{"d_mlp": 768, "init_std_qkv": 0.0434, "init_std_up": 0.0434, "lr": 0.000543, "weight_decay": 0.31, "final_lr_fraction": 0.0, "train_tokens": 243200000, "steps": 7422}
Each number is 128 + 24 x the weight over its row's rms, rounded and kept within 0 to 255. Layers, rows and columns count from 0. Numbers have three digits each. The size before them is the row's rms in percent of the matrix's.

# down: layer 7 MLP down (transposed), 768x192, rms 0.0595, rows 325-393, columns 96-191
# up: layer 7 MLP up, 768x192, rms 0.0638, rows 326-394, columns 96-191
down325 098:109113119104100121100129108089152134123133150164121134092149146124131114131108151134148136172100119115082153114137131149105108167114150143059132109146150111084117131128133120176100153114153070138120138095177135122111111134158132112104208112103108108139138178123145125136122112129117119136
up326 107:152128092127104103107085079094122100090099113147138133142153092112122110113086133108132071160140153130166170113089078084118139129133123102134130146129132150089106130138112150125157120128153161164136117152177124135119145095143154159109153145151108173124126136141148155184124105128131097133
down326 108:164118083118115135127135118119171132119131155148137121148158147189137127119120142092145152144165157145122118158054133133115132160145094173141089138131152104128148128154115121099151122099099175136130109127119116128118093124084115127160135133081102119124133109115146142108068118128133093135
up327 089:076119152150118169120159157097133137157132131095170091155141097071141114143151140096128082119087131106160132101092134146117127140121141068147115128100151090106180126151143131112133118112103172139113152162129137134111156125130101128133149139128095168118101112086139108104146166127138112160
down327 088:146169068151108083129102148135124092108109149111108160133103157146119151165103133167161163143146118105127177168127137149154130118133134132114121179141137116130070144134124131154117168164120072127153124134141105149127109116099139112142133106103162125138107167150124129158136157117139106124
up328 109:080138117165076121109114131108122188101096147103174110128139125180143120151134144119137181147115122170084117122122121082115109151145112133115125146158137171104145145111171162112132171129095121113168184108103104136119170117127127132113121152110129113111083115112119122092173141124160114103
down328 114:156141139127118119116115091207127155119107096108138145121144138129116140145154097126152110157082111094140073138119141175113142106134106105145131162107093153090112137115126116174104140117166117139094083158064152137138130110126128076114105160131142103109128166139137151113117132136167136155
up329 111:101151092154115167131108074126116146119125148069114126143164131109144066078125140111147128127104110101098091111138131164127162143117108121132139131090158145145165125115128125130122104102088110128136138137093121126151148115130157129120104136163142122130152134153109139088181137150146170198
down329 107:107107104130121142117099111118111125133150153121141101123149135118152136115127146121127107119121156122120139121136185144134110183157110154159115098117115141113122159153112105095165102107139159134153144169164110135167114155121107132112150120125122158095118099110195142137090127130126116117
up330 099:165149101067153096110109122120093152136113134102120127147175147150119088170121139145126118155087173143148151168144137095168137131090114086110116175142142120134150147129139113066156104128123080123138115167143124130105138129130130122117149116118169116151158121122127147152090118156106139146
down330 104:102086153109100131114137142110109105135131144124155108108137133110115118109085122117125141149112141100126076146053069098143118141138143173115139166131159169105147121109094127173114115120122149139120105076111142116150145116109140124121140145166121076153114145132140122137139134112151110141
up331 102:109114061123094115195114089116112118141139136079165158154157140165147111092083157131147096152096118100083149148139108094153148090105130160159150126134121119100151130133114121105164156118112147124130144143159157125087122112142113163139090129151141148111153153145119122155153086182122083161
down331 098:121176104132150092156138121135117186142095113124128094152116159144153142129129127127109137116118124107143105116113072118172111186094132092152150170115094152168112110144138128107106144120098159126151118127155142091092126116119164127182091155136088121173110123175123117127111154143110119099
up332 097:130138145124126149150134084110112122155143113121212151137141165070137158107178125138117160140150126124110164130131161142085098136163112110148172132124125098117101112121126150090141143135126112133155160125136108118101135081105104128131111143120147142109137101124150182136163139145130121129
down332 097:107147128139156117130111146161080090094184122139133099150130098156129124165109146123132125135102157164141092056132081094119134150094155123129132158092135150165132131136148100127098136112135150104134137160131116144118138149100144140108113123115120131130110131123121100129080158129137105122
up333 102:171150147132126123105116171146115091151117116097139129139158128095124106135104100117142110160119184148127099132104141154088116132131104085149132161122141152121139112117117114028158119142143129147120116114111105110105094113142189146125106134107143131079126141108156162134128124164122152149
down333 105:140129135122136135111140134112144123144125161117121143102126161123118120114151111152182142090132090147161133136128125148159136085109193111129100110076151126122092112083094114155157121116116112138141159114115139103135145136147128114090154112125156115109137144071085124118141113112124164138
up334 097:096080127139074163141133128113130149086109121110130143122126115148136121118146113158141111113145128154151120132115109086127119145132127113147153124142119138092172157156145116110137150133127128150095098145144123157130180145170155155127119157134090186081163156117103161123179085152134131123
down334 094:176142126148142099105102136179124117142153148141140111120116131098118096189103146095110122118126132125127114142139129128133088121149155149147095128104154129141094086124047129155124098126137140080145164129158119082110098103134138133144129127100153121155130123114152111149113171089133146117
up335 090:132105101143114113106131172124138138092128112124128151085121160090147114145138134107138187119073187159153090136141142130118117114132124097149138119151143175123107150143143096109147101118126160095160138172158156134106121146144136131196177067135114132135094136121101129141138104122118132125
down335 088:129155144152122128109114087137101143157160154176150126125087092146087148108164135142109078120149110083095165088141127147132168155086178139120145186099124074110159113107090113131092165122164134140125125118164122117110119129095151135097115146090153167097147150110145152125111144120115147105
up336 090:133164109100169123150096145117143135098105110148124143142112113143145105129130124130126115145132128139142129163137128104129152164123144154093123145132154100167127130145118142143135094132096131108120131160134116151115090128157169123076147107173149159128169103133066164126093108168151116141
down336 091:134127158090114107106155146146091153156182164076119094148141146127128134106181124105149137154128146083120135120097138102134099110142214118128159098157069130102143122104133116144183174106113145128132113111112131097119161125144128142110104127098136085126105190129162122132129157111096145119
up337 103:161087115124133161126102098130137081063138102109125107171107146096172125139165101105127120118109148131116165169110134158131143120112134106171111173087130200100124120146183144144099120135126131114110164117098162148110144098136129147145125136135121118146184108158111130139143145150132163142
down337 099:115147121103102104122144152137142130125193139167102123137091132149142128170100096121141127123183124114091143130117104153114081187120127122087125118151077094154124134127137139138150098110127124109159169160099094138170082125119123069143153116083145132123088136102139163158134151141099124175
up338 100:127115153161134151126129127126134124152163136136100157133120124121141153115138100120123079109124144143166095147128126099097106143178124161131116147162125135108127122200114151158115125144147099123116111142098132115136128092172096159109103120130146165129125102078101175095151159113152154144
down338 098:094163102100125114151116137147147145123106100113126105102116148132103119164141099182122120129121132090146127108117143100168111149143184094122136112137107152146159160149131127086189144179124119118115108145116119128164113137092101102080125166143105152151098096159126126150149117128131143163
up339 105:099137134102072179141111146085112145109125144104164126154135087129167136134097133161159110129175136131123139105139136166128166145158098154127148168143134129121112141130141146119106097144167099146122144118131132159151168122114149124096123166155128115113132120104106156100113171127151120116
down339 100:150096107159115145099134163092134122095148130153157123137143155117107114149111130118166128129164120102120200115150108119101094148140151107094145086151172121110115093137109139188128088154139119137120106118130157108080100106139081097118110152190156129134117131155155160109152114123121122112
up340 114:138108079123112153143096092147135117116166123077144122143113113104153090158114088077132168088155143138100122140068101078139162119114136126128122153140106156097102125155121126101152152140124111188110132172108127139093170098124162155156110142139104130130126109138113144127162139175159126131
down340 112:132133143120145139150124148132111127149129117110083118109107126101133171157107126147124109154113113115161141144120168131157123130115000128124110108152133105147113107130126138128127136146126115119151128111138110204144116172114125134136142128127145182126144131131084113098126130093147137119
up341 109:122096092112095149118107137116134079134110139104146097153186134169160100117091142138142108108162195156120142131097117109165157133119130122120122185132119120111130123162139112086158146108116124108114137135100117106104181122143142107102136143125122121113084111136124127106164111121148157122
down341 114:126116162157148107182150126095093112096137137150127153113123110113138154091084116109139111136112118158136149133163122147098145120147000131116118133139144108144149130103137129179083118118142133113153089118134123159145118130151127150098131158108133155145124130115097147134134157132110135115
up342 087:139126147162109159074097117159128126196168153120170099123137108108120122123152100123164129133139153142154144136111107113148094100149124151135171142154104122150190120150107112112113149145102121138178160099127140134134151122093137118124162161085112145128132133131076133108112133086121157156
down342 085:131124138103118117195158154151124116113124118147076146159142094146102144131116105110113080124153127083162103125114122101075132185126145107134101153126132106147109147162172144127157084130122152153087138168101109134133138079140115113164127118175117155135133070143122121149129108150128084107
up343 088:144114125107119127072146128165156114149136134134132105104108107116156075136135131154126135108112162155144171155102148142116129156175136117151112111134115077106134130130107108112157146118124147126097105227134092099147142141141146137162160112146148170141118119116123149151154139102134146117
down343 085:106107135143138134145117097144127140099138112132139130164155140142115154139132105079129085192105108121146096112172131095116154107121156161128137131120146150141119137122138127162102111125094131086114110063103179198134111149097129123108083143159123124094128113143112112141095109135126151118
up344 104:136112087115124154149107086138149104113162180164130161162129109099135074117115163129130139142078154146119129103140108095151094127099129138110167109146162150089142114134133165103120116111113119162143118174146093117106148113170112157143148097157143121128132141176135129125131121176120114096
down344 100:092104166148134153126153126145121135112117112126090101092109114102129083096159157140122156163098133142110108115121169146100137150144043141108116125142092135132154124102131135117108119120131113112132120160144132119167131151094096107184093132134118140134118128138192138126129129100138139165
up345 105:137134111092079154128121117137155073073142162128138124128100094144132109121138089118106130132142166116120134093130109100130118120155109095131120136149115132113165088153170104120145100101094145152133133177097139121146129104145140125159162153124123152103139128096130194118127180152156144139
down345 103:129112126139146094120142126155098141116134130117161149134139110130101132179128130130148100118133077168083114124153144174127138091113155186097112142105132129159132120137057128121110116146160117120177116122104130092167125174124121125105110129117096119139125121128105087129143151114131118117
up346 110:170092144165088101156136170122108098118148131136145058121109128134113104144177123169088120112137175171129128163120143142137084120144104113121152104141146146118144080183116155105115156110122124152090133141105112112061167090149130116160127182159141133098102133100149160168150150129121134149
down346 112:111107137113128159157136067104154136109120112074121125177116152140169140119121170124141116155093119137134148140133153150100150112126180146130131135105126119134130154114144148111139102151110145130119147135113173135155110113097130088126154088148126109143143124146129136087117110124135109144
up347 099:126141144105071140128115094117136128109126152165106148154167129123128101111121122083133117125117162114078126142158099122140101120136117107113134106141150169140125140144151140153149122142093179137147134174138129128154105133114150152133096158169110159086117111141109162164162114165124167129
down347 097:146127143142104177131142089094124142125138099151108096110163089130151129111146156114103125142134139104155112113122168094141099119101107134141140118126150121149111156095147147112113167163096108133123126089163126119106150116133140100119141149152131165133172144095117106156105092094113145160
up348 094:113098094116136126168145132154103117116117115128109121116120106124146130113095137124164154121094131117114148128113100089136142143131081152124091140155145140155152135140123117135164136142087133135084156133131094140099080062185096183089132156148109076176165137118134117162088123163114087170
down348 095:178126132191112142117140113122162130154154185161153117113151136139113108143143132097121114111118109098186110134137119152126119080137134146157114134093130142119103124113115123109107142136086103099125150099097149136166154118147164121149083118156161165108136110172080140171111129110111168121
up349 093:114168107139073113147107109127107162118140123137161079150138112143135063152126163096130161187154132139064159124125082093139178124181116121114138116122180111151128121117125157149117147137105096129142149103129113122160131142108156099165110157140136106113131093130158142134123103125070151143
down349 090:133127088063134154077138111140122173098139156108150111129106117128101133109146109162136149101121128106138139110118159101149091114147160114129142141109128120080163118159159144106141153127145139116148118141101142117100098105145102159114181080140108124149128169113125081127153151137118122126
up350 112:107192132120117130113127141067096129117137088163141106115118157131127152141102119130134125151115111114115099163125115148122131107091115138102157132131124187089133120160149111157143124109125151138099123128077146125129147100106091133104120140168092154129131101146127175125130136105139153123
down350 114:076201185134146149114132130117100147126104153166161114107127120135130141136113123149141115074098135109113145115126152131120115090122156086107148123117162110116119100112157101125156118127118121129140153175134162124152116151126125109099152147105103166146116170096179127102099139088140149117
up351 115:134088126173108126116153158088096095129140121125119110162139117101091123140138163074126128132129124143109166164128145119130134143166098139153164123147107140103112170137135113122150106146101149120126146164095146119118135095131096121174129120143136128141174128110091185150131093134121156110
down351 121:171143099126136105123185154146151120129113137111095131149144127088175109134119103159130154142149108119121097176062167138099129117157073080133117148124076139143114097099154168113163123143119102113168149175097138103102145134137088125147150095151128146162084119107123130163121110091156108178
up352 090:113127120130134177096129144102126101160133151121170122169124128157169100115114132146099157114107076150124146133070139087120124144121135162114155157113148132075105152137144127102140123118100199107104127121131147129111155110143125141116125105120152148093120154116117128157167092140038146139
down352 091:161126141123146093132111141128158150163178123118086114134143144140130140142147134054159130104115126154116110120168120179127149101134166080108098115105125137173137096087124120120126119130155121141111108183117093140129128162148128110145148157113101173173146061153104121130117160139127108154
up353 087:108149130130170155135099161124119068150115126130120103154157076118139117063090131141133125140159135114109159118155151129135096140142092109108138089129156131122116081130120169131135147133145124127106123134132155105090156138109151150147160154132212100136155110155112143113128106126178154096
down353 093:142095133141140094123145115123106176091139142088138120157109162142123164106160154124127124156161133113122160130113106166153166141077045151133086167143104116134139128174145110152089174098083145109158125093107142152122104136139107093112146111125120127107139135116144133115138103135123131124
up354 102:161176083132108149147120166113150070139109097160137135094149148092133075150148098157135166119147118098093132139125109133130102121147114098092125132131115124089146058136181135151124186114120106131142131121072142175146119093130127121109146125144118141124148067135124121152157160152155133169
down354 101:124094142162105112124123158115107107166157133095181166102117119173101121137142136146127140128112099127120092104096119149132126132120168107147146110169122111149134127128115138107124127135125137156129100134120149150098114163119128141206073120105142102146098086105140123099136123118133143126
up355 112:114116080131142165158071156086105116100128146131130075143163087131124138113116124099146127129115201121074092136132122125152150106134115117116144136140148123119102127104157113114146157096130164176105107130109101154091141152080142130132137111144134137157127096141118103173106127169100168093
down355 114:154109161123092166138171157144116131132133155117082135134095114154136140093140124101143112128157103155140131152105063163149121142113131126134151169126120103153110126138125115118141109133080171116134109126092124139126111153106066133186140153110105133114135136109115144103068072116113171123
up356 089:115127132115064132135105080125169143143112126102177149100101136113161108129166107100143147134109136105111160125127122144133155177148143133154131110173170115156136150166132134149125133132142116127104189152108151129091156105150101147100128138167124166079153132123141138127162158137129119109
down356 086:120111120148163124117148139151092123109164155139118115149102112177125173147122113157160078157130153132112133127113142084099123102139196120083116145116122147145121102154099125100102136131109169148166087120092122166147092106123138108117130104107151096150126082114134084138105120112139127140
up357 099:110110123134106097139139154100124130081167159163107100168167178125109131108121113125146065121105145132094159184126098120098143144093128126137130110146091133118132120146136152139167148117086103186109124104114090143136134158183097133152111193159151157127131125129125146139128140134137162101
down357 096:130100147117130108108147087116119105163135162148096118106081130133113136144147123162138125131121134144144128101146167153159157093147149111067134125141154075090148135086081089128108157117146116129119143153123122099142125111080123155124132112135139087101111141140136135120148110123124097173
up358 100:090151117105107090184128154142170140117110126165153148099151160124128126089119129156168154120153115114103141129135151130110141137113109110114161180136160139128154118121121106156117109116077126129073124111087121165164132126168128139169162149131152123133145134120109131106096126145153171151
down358 097:118105136115126127060119140150118105150142150086134160139130152142121128136155120115097132137163136127114155148107113099126122110178185133171133118097117114146166075153088116141125146131123124143146147142107134099129119127107099121111119081129143157125147137104139165139163148114098104134
up359 111:124122096172122165120097112149115096093113156093140111141177146181138114091115106105132112117128104128121140102169130124157128175142117118143141156182183133108101170124132124145119130124112125160098159138115149137099122052089166153136166123178135168148117133139128136139118102138154121092
down359 114:140109121114112141165162172136141168126160134141150148120142083126129146134148171134062136171125143119140126146144115117117136140125000120147101089147122141162108137098155115139132137136119121110120132115108101203144103133133135113148130143115139129122153104124078131111098110120116148133
up360 091:163155150171118130138144164110162090090082119104116129140087156124138146160183125144161099079127089097112123133131168124092119163136110131094152129122136099164114140113147097169147109163111143105145174102113127132110121116104142128098129106093116149155103109101136161100106133110117155108
down360 083:118116129109119120132110113140126161135163131134178142122111112150139115117104181113122173142094146151128134102123107134151133070124166132115108151139110126143130145102122126109113146100123092155089112147137170128100146164161145121108162130163125123091131102157111132140154138162108108150
up361 105:130157117177115109136090141131155118102153109094126092154079130092176117124131175137132123138126124159085104163116131093158118126127112156099138093102107139090155143118124132108172165094113133149105155119112113121112164099156135138130107152148141146156138129139110146153149124151120126128
down361 107:075123124134111128094108145104115114119113127060170167144134152128148109101142134144122108118097133199171091123119133103127098132104154137106169149116167149094094130113147160120143107117183146116084168130129145131118109122118089094126150090144117129120100151140143131129121163106139137105
up362 114:116145128186120140161076146070093125109141155104147146153180104098121096129132103120139140123163114137131156121156100150092165114116108146140148139135157114128157122131124135125095146112134136171179119135096112188094156079150149110146103129117142130090157141101117118144120130184147112116
down362 129:130098133127135161140133076085153131126089150118105116077109128137170123129142146165094129137096141126169123121161133093093143143080127128129104120135122145148120128082123098151170179153133106171113141098143136160118154120126146150133115117087136148136135138131091110122100147097127119113
up363 110:107090121148098157119139157157177075097102134131131093147132136137125108133151144069123138097124143125107151160134112143174140127076129161132110184139155107118141124135148113110136146177076148156133138154148133135113116119141135144142133150133150160144104080115120171098125135150107172106
down363 102:166121137124164091098153102118115160123095169162109132127121185159116129101156141139142074119118135130105097122137106140169138135163120134096085118132121138119142113115149134141063131117113183092151109125178082118159142138158107094126107142106115192136074110104119158128122151130141104113
up364 099:098129123142130111133114116113103101132112119131155128105086171145110150137097140153170118152130143147161103137132116116136107142125111126161153122107174123081108121130094096094143132171110105125092143132149095119112140154139133118130151120129178133101148105118112174159161167136176158113
down364 100:121153140132138161149110124134157155133176088130121152128143162116174103109142129082094143112103123144159140161135074119126157124083132098108125149095115145150161118189118099139117123124139115128120111156144143124172124133122129114079117145135110137109105124179094123110078111209140117167
up365 095:151114107148108122163120129126127130107138134154160119107091112095118105136129137171134152157092154113140115170094143157120124130157128139144119106101129134118146089138130107127148100108101129125136121150091163098103143126129116104179101118116152129106099128153102166080184142143133104092
down365 096:138157166138153140108126103172139143120124094096165110143115132151106160194125144113105115143161126127112128133124089161148149100120048127142181146125102124138128163129091114105149117088095161139150146113120093114115091112141137138164119116117086124110141110117126099123129118127127122151
up366 106:100128149096170123108119114104127077079120117089150149201150116109149071185094134139139121134135155180146152181119061148086121164096113102148121166096125144157150116133166175106151131109158150128126123146112147102112141111157100142157130127134158125185133100163071144136148152146121118174
down366 107:139157135144109141140135141119064160142143125147137142117148113141077121109119098144128182133123149116131091118103095083171131119084045121129127188128161091133130113157144132116134174130105140115156124164119090114117106120132110108186121129117110105114115181133125149150104139145126124123
up367 094:129150095160133131118155141136123143129105133094082158097111129084109134156177119188135128103093121111100123120106138078141125155117108102111144166146141135125107116106120136120116167094077166128177130083121110106135095127160131138121114149145143136194085159108097141171148126117144151148
down367 088:120124183135121161113131140160174126145140174135144139161119091149104106125118142105107147162156108125142137109141108116141124089113120111107167087100104112102153112131105111150162128149136128112124176144104121139105110152136137128147145157116150079090104124124109097099123181122141068098
up368 104:109120132139139098072100161082139102101134089148128101162107113125118109115164154120135137108143149101139134133106120114170090122172114150105154119171150148067120157129161142153132123130109139156142150134135146170121121127106196134124108098122111142084117125110135155163175132123113171080
down368 104:152121150099134097102167137140151147166111159151152156125120063150091159134104116148115140124129126114088148100081126146113098104134113143086155145114113101141129121077109108125136142128089104149103125098123117122125161129142109124201132113145128146169162168154125096135108117127110112148
up369 090:135094137172143183141145148152116107096119131122143131120140085123132132159087156146131155102145130135106165126140136120153117132127124137152130091108157122130168107133114086147160126150170152142137164131125158110149178127145097115162131134107136122163099148107152135172120111118117160076
down369 083:099142135095099113141080101077119121151111134159153137101094122155178127103129155112101130111128131149163148124163107165106131113119179117103172167172094059112099164101124120116109125107116114123095124143139073132116068123101117142120153135139135163124151152128089115121146122138124101152
up370 091:166078131110113140090127096115148138177158139120139112125077103141184129132156137121130129144088135117087117153138138130117131123114131086193168103099137151085140145129124160133127145139119166113144106115145121134125166112121123170129151121106135139139155072149157145154103154109082144124
down370 081:140145156154141118166124162120145133115123100106101146121122171130145130142157108132137098136114105137140122141111172146101129123164222098069164077148094078137129121096120116164112105116124109112102132182133119137134086093142149117117128142130144114139099138112091133133147093149124110168
up371 098:105110124147123135183105151137107087140121120114167128136104112146125108104164130115130129104128140125128160115125124106138157159130126125161113176098153120144092100140093143100150147086126134132116119156142136116076148111120142155141100122148120127120128145122134140106180120106147134141
down371 090:152149136116148180098141165109127158126146121151130121134159151107134140149129132087093153137084105136120144120094153159145086091126090144147130081081171123102082104125084136123111122164117163138136111140130156200163106139093117134111084150143167145105098087127118134083153140126164159113
up372 091:113115117130139110060125143137136135119160146121127163151131102152160121149130116143096083116109123129074169140134138129143137084087136134136149120131177147124110175130152147101147164134135159125105161178104154114105158091115112147167129132184143130125117162133136136116106102127134118127
down372 092:155111143170141116186111085106107156137124134134108120138144098114150159093144161112137162163110126100099096083107136147106123177094082141138115125118140147173151090125148162145154111144109110113126125117101143139110120131114117123138108113112086130144162107120147123180150094105103142116
up373 097:161129143144121131150111123125092129079136059132152105157103118133147130125142092149156132106096143131132180175127140127128150154093148116172111109162134128115168130100134132082163131106156159107089111137121121145107125145149140123143111126142148177110142140101158115169140099146161137125
down373 098:123112113136101123120125162152129156132113140138132127118132121166112133169113088110072126064159094124130137124121104134129125143117095119084117096122101131131096160152107148183129147156090113131142123122110143122171135128156123108141144160155132158135114133152109132117185138138137114133
up374 101:088119155131143176115137119156141147107177140101147137151105127175122117145116114131129158125109137132108120132122144089075108102118121140113166123134155135127098113114131109107155142157126126160127178118060138136133157127090147139121117088148164099162097118104128144108142130150146113104
down374 112:117164158114118133108131118147103129119133138111135130136097100128110140132153092135073094131163089126092137113119169162111104087121070123119104136124143188119124108153098153127133107089134142144139143109102156159097111089094163140119145114164114159112120158126163163136148101111135140113
up375 105:149119092121095135117111153106121152124097134113104151149155129102113143114153130122138112139162139172108156192077129120161117156117130134114098138155156162112191131138109138187156155105145090148137140090105098125130218095131166122119171125141133137125132140153141137131142130114146108121
down375 099:099081113112114110146143144112113142128135116092143111123123149145162100126137121125105147131146102130154105110149109117104118152155128080154090125113075108123116099118120161133107139129074122109095099124099143138154152160118123142151142160139111108127124132156149185138181115133154119129
up376 094:108096107140184114138149153131130183121109154131113082136154168122154115123173119153142097149114089131120128125174129160148090141105119108116126130137144109090107099113127143102166110087132123172099119142094105160153106103158149148150118094133160143146123122125098133149114079102133151092
down376 096:156134178112109132121115104126160073115141088132153152110098128128164155115162143162129167091126130164127096171138144137117138115136151125103140156130152125104092118098140072140110119124152085144129144124160108112120154139151117135146129140104110102142115106138123164105145156078147090091
up377 096:090113117156116084110130141101137157129113127138152138140134126122116122106183099101140101103128177060113123110112126124151134163136116172170131116144134141104127112127139129112106130114155119146152141140152116114076149127145151150128101097169154126115125135114106144128142107144077124163
down377 096:161117131122134136148142157159086146135160099138144101102141088110139151124088158178118134107109112131114110148129152146123122128128136111059129149117145166163099124163111138101109134147127150124104093105123181140130161117107098120142110107095143133183100107155136108162096166148168106065
up378 094:161150115107094118176130132133176091129137138114145089151119144108165140113127130100121120077168108075077111117100121087124150127128099122135130138133119120086130141169116147104151151161118134112172183082101139106089143108165129144114105083115123109127116148097088119086161139117129156151
down378 097:112120118147104115102105100146135115103134149110092140084136104094160086129123146133152152139139139143170152107137142102117134184108096156152128102106118102171151113112161109150146136136126077111125115100127157104148094127098156188167162139132111115123155121133123162166164123118118113102
up379 106:126136141145098085124109148111151126130154125110131137161123118112112143127143149107122123140160126112115142160105077103120108162120123119143211136218112156151109103107157097098117112115172112150120133122136146123101105147140143104118134132152169097135110132094092167130146121144080162120
down379 105:104108124091096118140185147083099137141113095147129143125148164136134086106087121113073117173162145132127093104090210127142179129151122103130115141134169137079114165148102105115091128128145132159145115148145166148134129116118092130123103165161131093117144123101130123123116170130172097152
up380 089:160130128152127130109135130102128118099143134088122109142110131114132127099121116135179140097172111153126102150179122148137156143107107147121159117085144109094162127135094144125149143122131152110172119139090116109178155126139101132090125118093159102144165126144126167111166146135143172117
down380 087:106100101122109083119106136135134127130140104128163131145132116145143147153110159122095117138109131115168148127091101108126165145157094132160141162143136140101110133130154135133130126095125129155117129102156112122072138142133122127146134132182134157128124106132121148142096100150115142141
up381 091:180157120137130157114117131122122115120127095126130126104070141094143132101182172083152113128090119135109148150127104139114143147092135165145144120125143134152111145150115135146101129151127108151134148144118161124163159163087128168160105151132121140106146100109102162079174104116117161146
down381 087:155138098113154103169115133125147126105157134139135109106147105174134120158133130114107184098120153131104139126110171089152131115118149169126115086106091109114135105135167142151088106086097122114152151114150072109095090115119089121133142114158149089120182102131092124116097104130134152127
up382 107:116103128151108123181121131130097149133134112140139111159136129147155055089101167106130160131152138177090136159144108072136148083107122138161116150126150126122106142160143151120150105121105140144152118124147105126100136124149132149129088129199139105127128139134115167137130129118163133061
down382 119:117142138143110082162128131119162130110123154126170164112105124107119153132175122139133121120132145127100100083146108151138121116155000104142136114115132110123132110122157137132152154131120131087147136108124117130134148127114113094159129142117123171084127098123137118140167159108094141085
up383 091:131133135118081082139112072123145121161153099105111163100077088111125132132168117101089169166089118125137150095119114110180117153103129107181128104145115142120117117132156113129148130110098136154134192155119127128155162163119098146131150122114123130062113146116120118086135165107109139110
down383 085:158122115110151138149134178157112116105142144165157121127159161115135130134118127151189073109149116130120136147133151120092111126152209124084143132107101145137127122106112149121096135162144117103136113103128126118123151121163128089132087111095153147196142106129124142131135100133134115085
up384 089:096124151147087111155156104127145100100151086168172126150130103128090110133106110097079152135123116172068128164142129138139152121144128138133121129115140182145123081120125116116163132114137127172144107142097133122124143130117110156142116152177101120143145103126155121113138134157113170171
down384 090:137132136129126150100117150114150142110113165129125137092143133107159109109136113160105131132136131091130130140118141116140110165124088112103152120161166106114157121128119153120085124096113107115134128183071124121082103096122126062160106132108147156179148062140139146140106149115114142119
up385 087:108140160148120145115124149160166089163141123122077114135120124100105149125132102168187108084128114113098119124097096171134122150173110105117198125074111110125132115139162101140167147101119107124136140128166099111141137143111119127092127154102157142175121118138142168114152134149109134058
down385 083:112108106115114106161129142146107160098176122096122158107171149147133130149101147081105097153095138122133110094132140124155167106119128162151097112111121156148111113131115120138123099112164119146140114166119185143126148138175139126092149138136077137077153104120094091136104108151133158152
up386 099:173162081148100137139128129121156156110117123135122124136070168127137128158125082103121141142146145092140129136120112124150112095135119108131119130163083074093130117095105171080155137141110173140145147086084127117163125125118118146108150136128134153131106100118111161105104156138138105082
down386 089:132099135106141110118150138188120099108171138159156122129129115151141079132130132124136148154064128138133137122125133125122157142155187102110086112106105113157126117129146103147104150107119095097116125110122155157128168131114156113127135132150116089120091142134108088128121122121142110115
up387 086:132133089092099157153124067112129111114138144122126134150151119119115096108115131152123163092109139083144138177142147128163094118156131126141126159132130166110157143135146102097136164151156145137130127119129163130144147124156110127153101121127199140113101134141133150137118125131106126149
down387 086:140103157132143100091158149114122155124127129142103146124122094133190141142105130137135075158094108156114130084159138164134142131098139122125135105139141111160117136134123140147100088122125121098140100162112141137130097164068144104142126129166127151118146161111100094139122128146119154134
up388 109:118185117178119092116131124149115149103188135145177109171125150161150122161174098133094131121113154123125108157131108137116104133137119170117131127146102143127138136153127113142115138117129162158139159134103100147136162095158098142138101113162147133088128118118121155149103089150113140140
down388 118:139152161115095165140124125087113128164081130099142133089111130125117115158111115141140104077103122147189167133100148144154127135136145154128134127146127136153115161124119114162138101154149117135050123115109143089127142146109129138107143157153140141143152132089117160120112120128183134131
up389 089:060181113121140103105127184109100149138121138094153124125161112127137128145133159115122126139089114163146116160128129161113092090065122116159155107109166160181128092137096146119121099098128113169149133134140118143113149127118206130143122135130121087079103126166100143100129136129144144152
down389 091:166141129139115165125131104120190117083111133127101125120141139116155082091113067152132148104140127120124126105127171120122145143145172117108111120110089099111133155158176100142111155145151149081153132123124143109159101150148099175118102100080115165178114093075125132164136108165141139157
up390 095:157149136139101184114172093129127136113109146097112126131113083097179148124130130166105125138115144132102162130155107124128092118115159143129087149123099131087122138108108107137105082104136151123164140154114119146093128082120112116155144129125139140117084136110137145104138143095146064120
down390 085:104127123112166098118110147106111130136168120146173131080118156116083106130137142094191179139146125138137121110130177160141151098150158104124144101133172103183139125127139127116167173120127104129099113115139137129153142190130131131111116111128130101107122110138132119141109100126103170112
up391 113:122089104123136158165133152115146120126153116115147136144111158106115141111126120148128124148161118168124110178075106136131101146125122144116122113146124150160110087122140112143127137134110120189140103078135145097142136107143138117141162147099162144117136122087141188150170087108148127113
down391 117:124125118101090139098126085113107123125169100112116137173144119123115107124167130118131102117134106140152143138155099135174095087132086100132118145109139139165086114135069150118136109137142126180127083108079114088127121104129156141168174100145141157138157159143170126128126150065152143159
up392 097:102115123171167140139115131165128128137164135082116127145149140165147105095160085121105117115176130134072133142102119123102131093138130130115159155121127137177093120106169097121124136103132101110146165124115150124137156117148151123157109107163157137126135121134070133118145156120150142127
down392 094:111139146140114086125151087160113123099087152159138100098108191135130150145140107149117159135109155098153136106107138118112133157092028133099086171131141126132142123154150131160105107101125139144144155149164141152118104104146130135140129132099141139150133118100087140178151108117153123149
up393 107:107119132179139145166128119121151131111147156099114127129153125166108094110119163126163127125118192143163121129159110122101089127114116147128081154116122161105154082138126143076186135132140151129120112138135119117125119110110141128115098125143116122126174119159154153145153123126158137079
down393 108:108124147142119180111127131126169146119142132148116134116169165120135122082166149061137147135120139146119099102096174135102123158163094134108153110138137121102122131099095124132094099083156148115091142170134139123114127112118113115107164090118149125108144094126133181127103117110109108073
up394 108:130167140172096084146118115109116122130135101141126101142143099095157108100093118155121118135104116128129103193149079106092133109110105101158146131092142136141102112135104130127111176184131126130145113102103086161102122122143136090126111084146148194162142107183146122133183153124124128119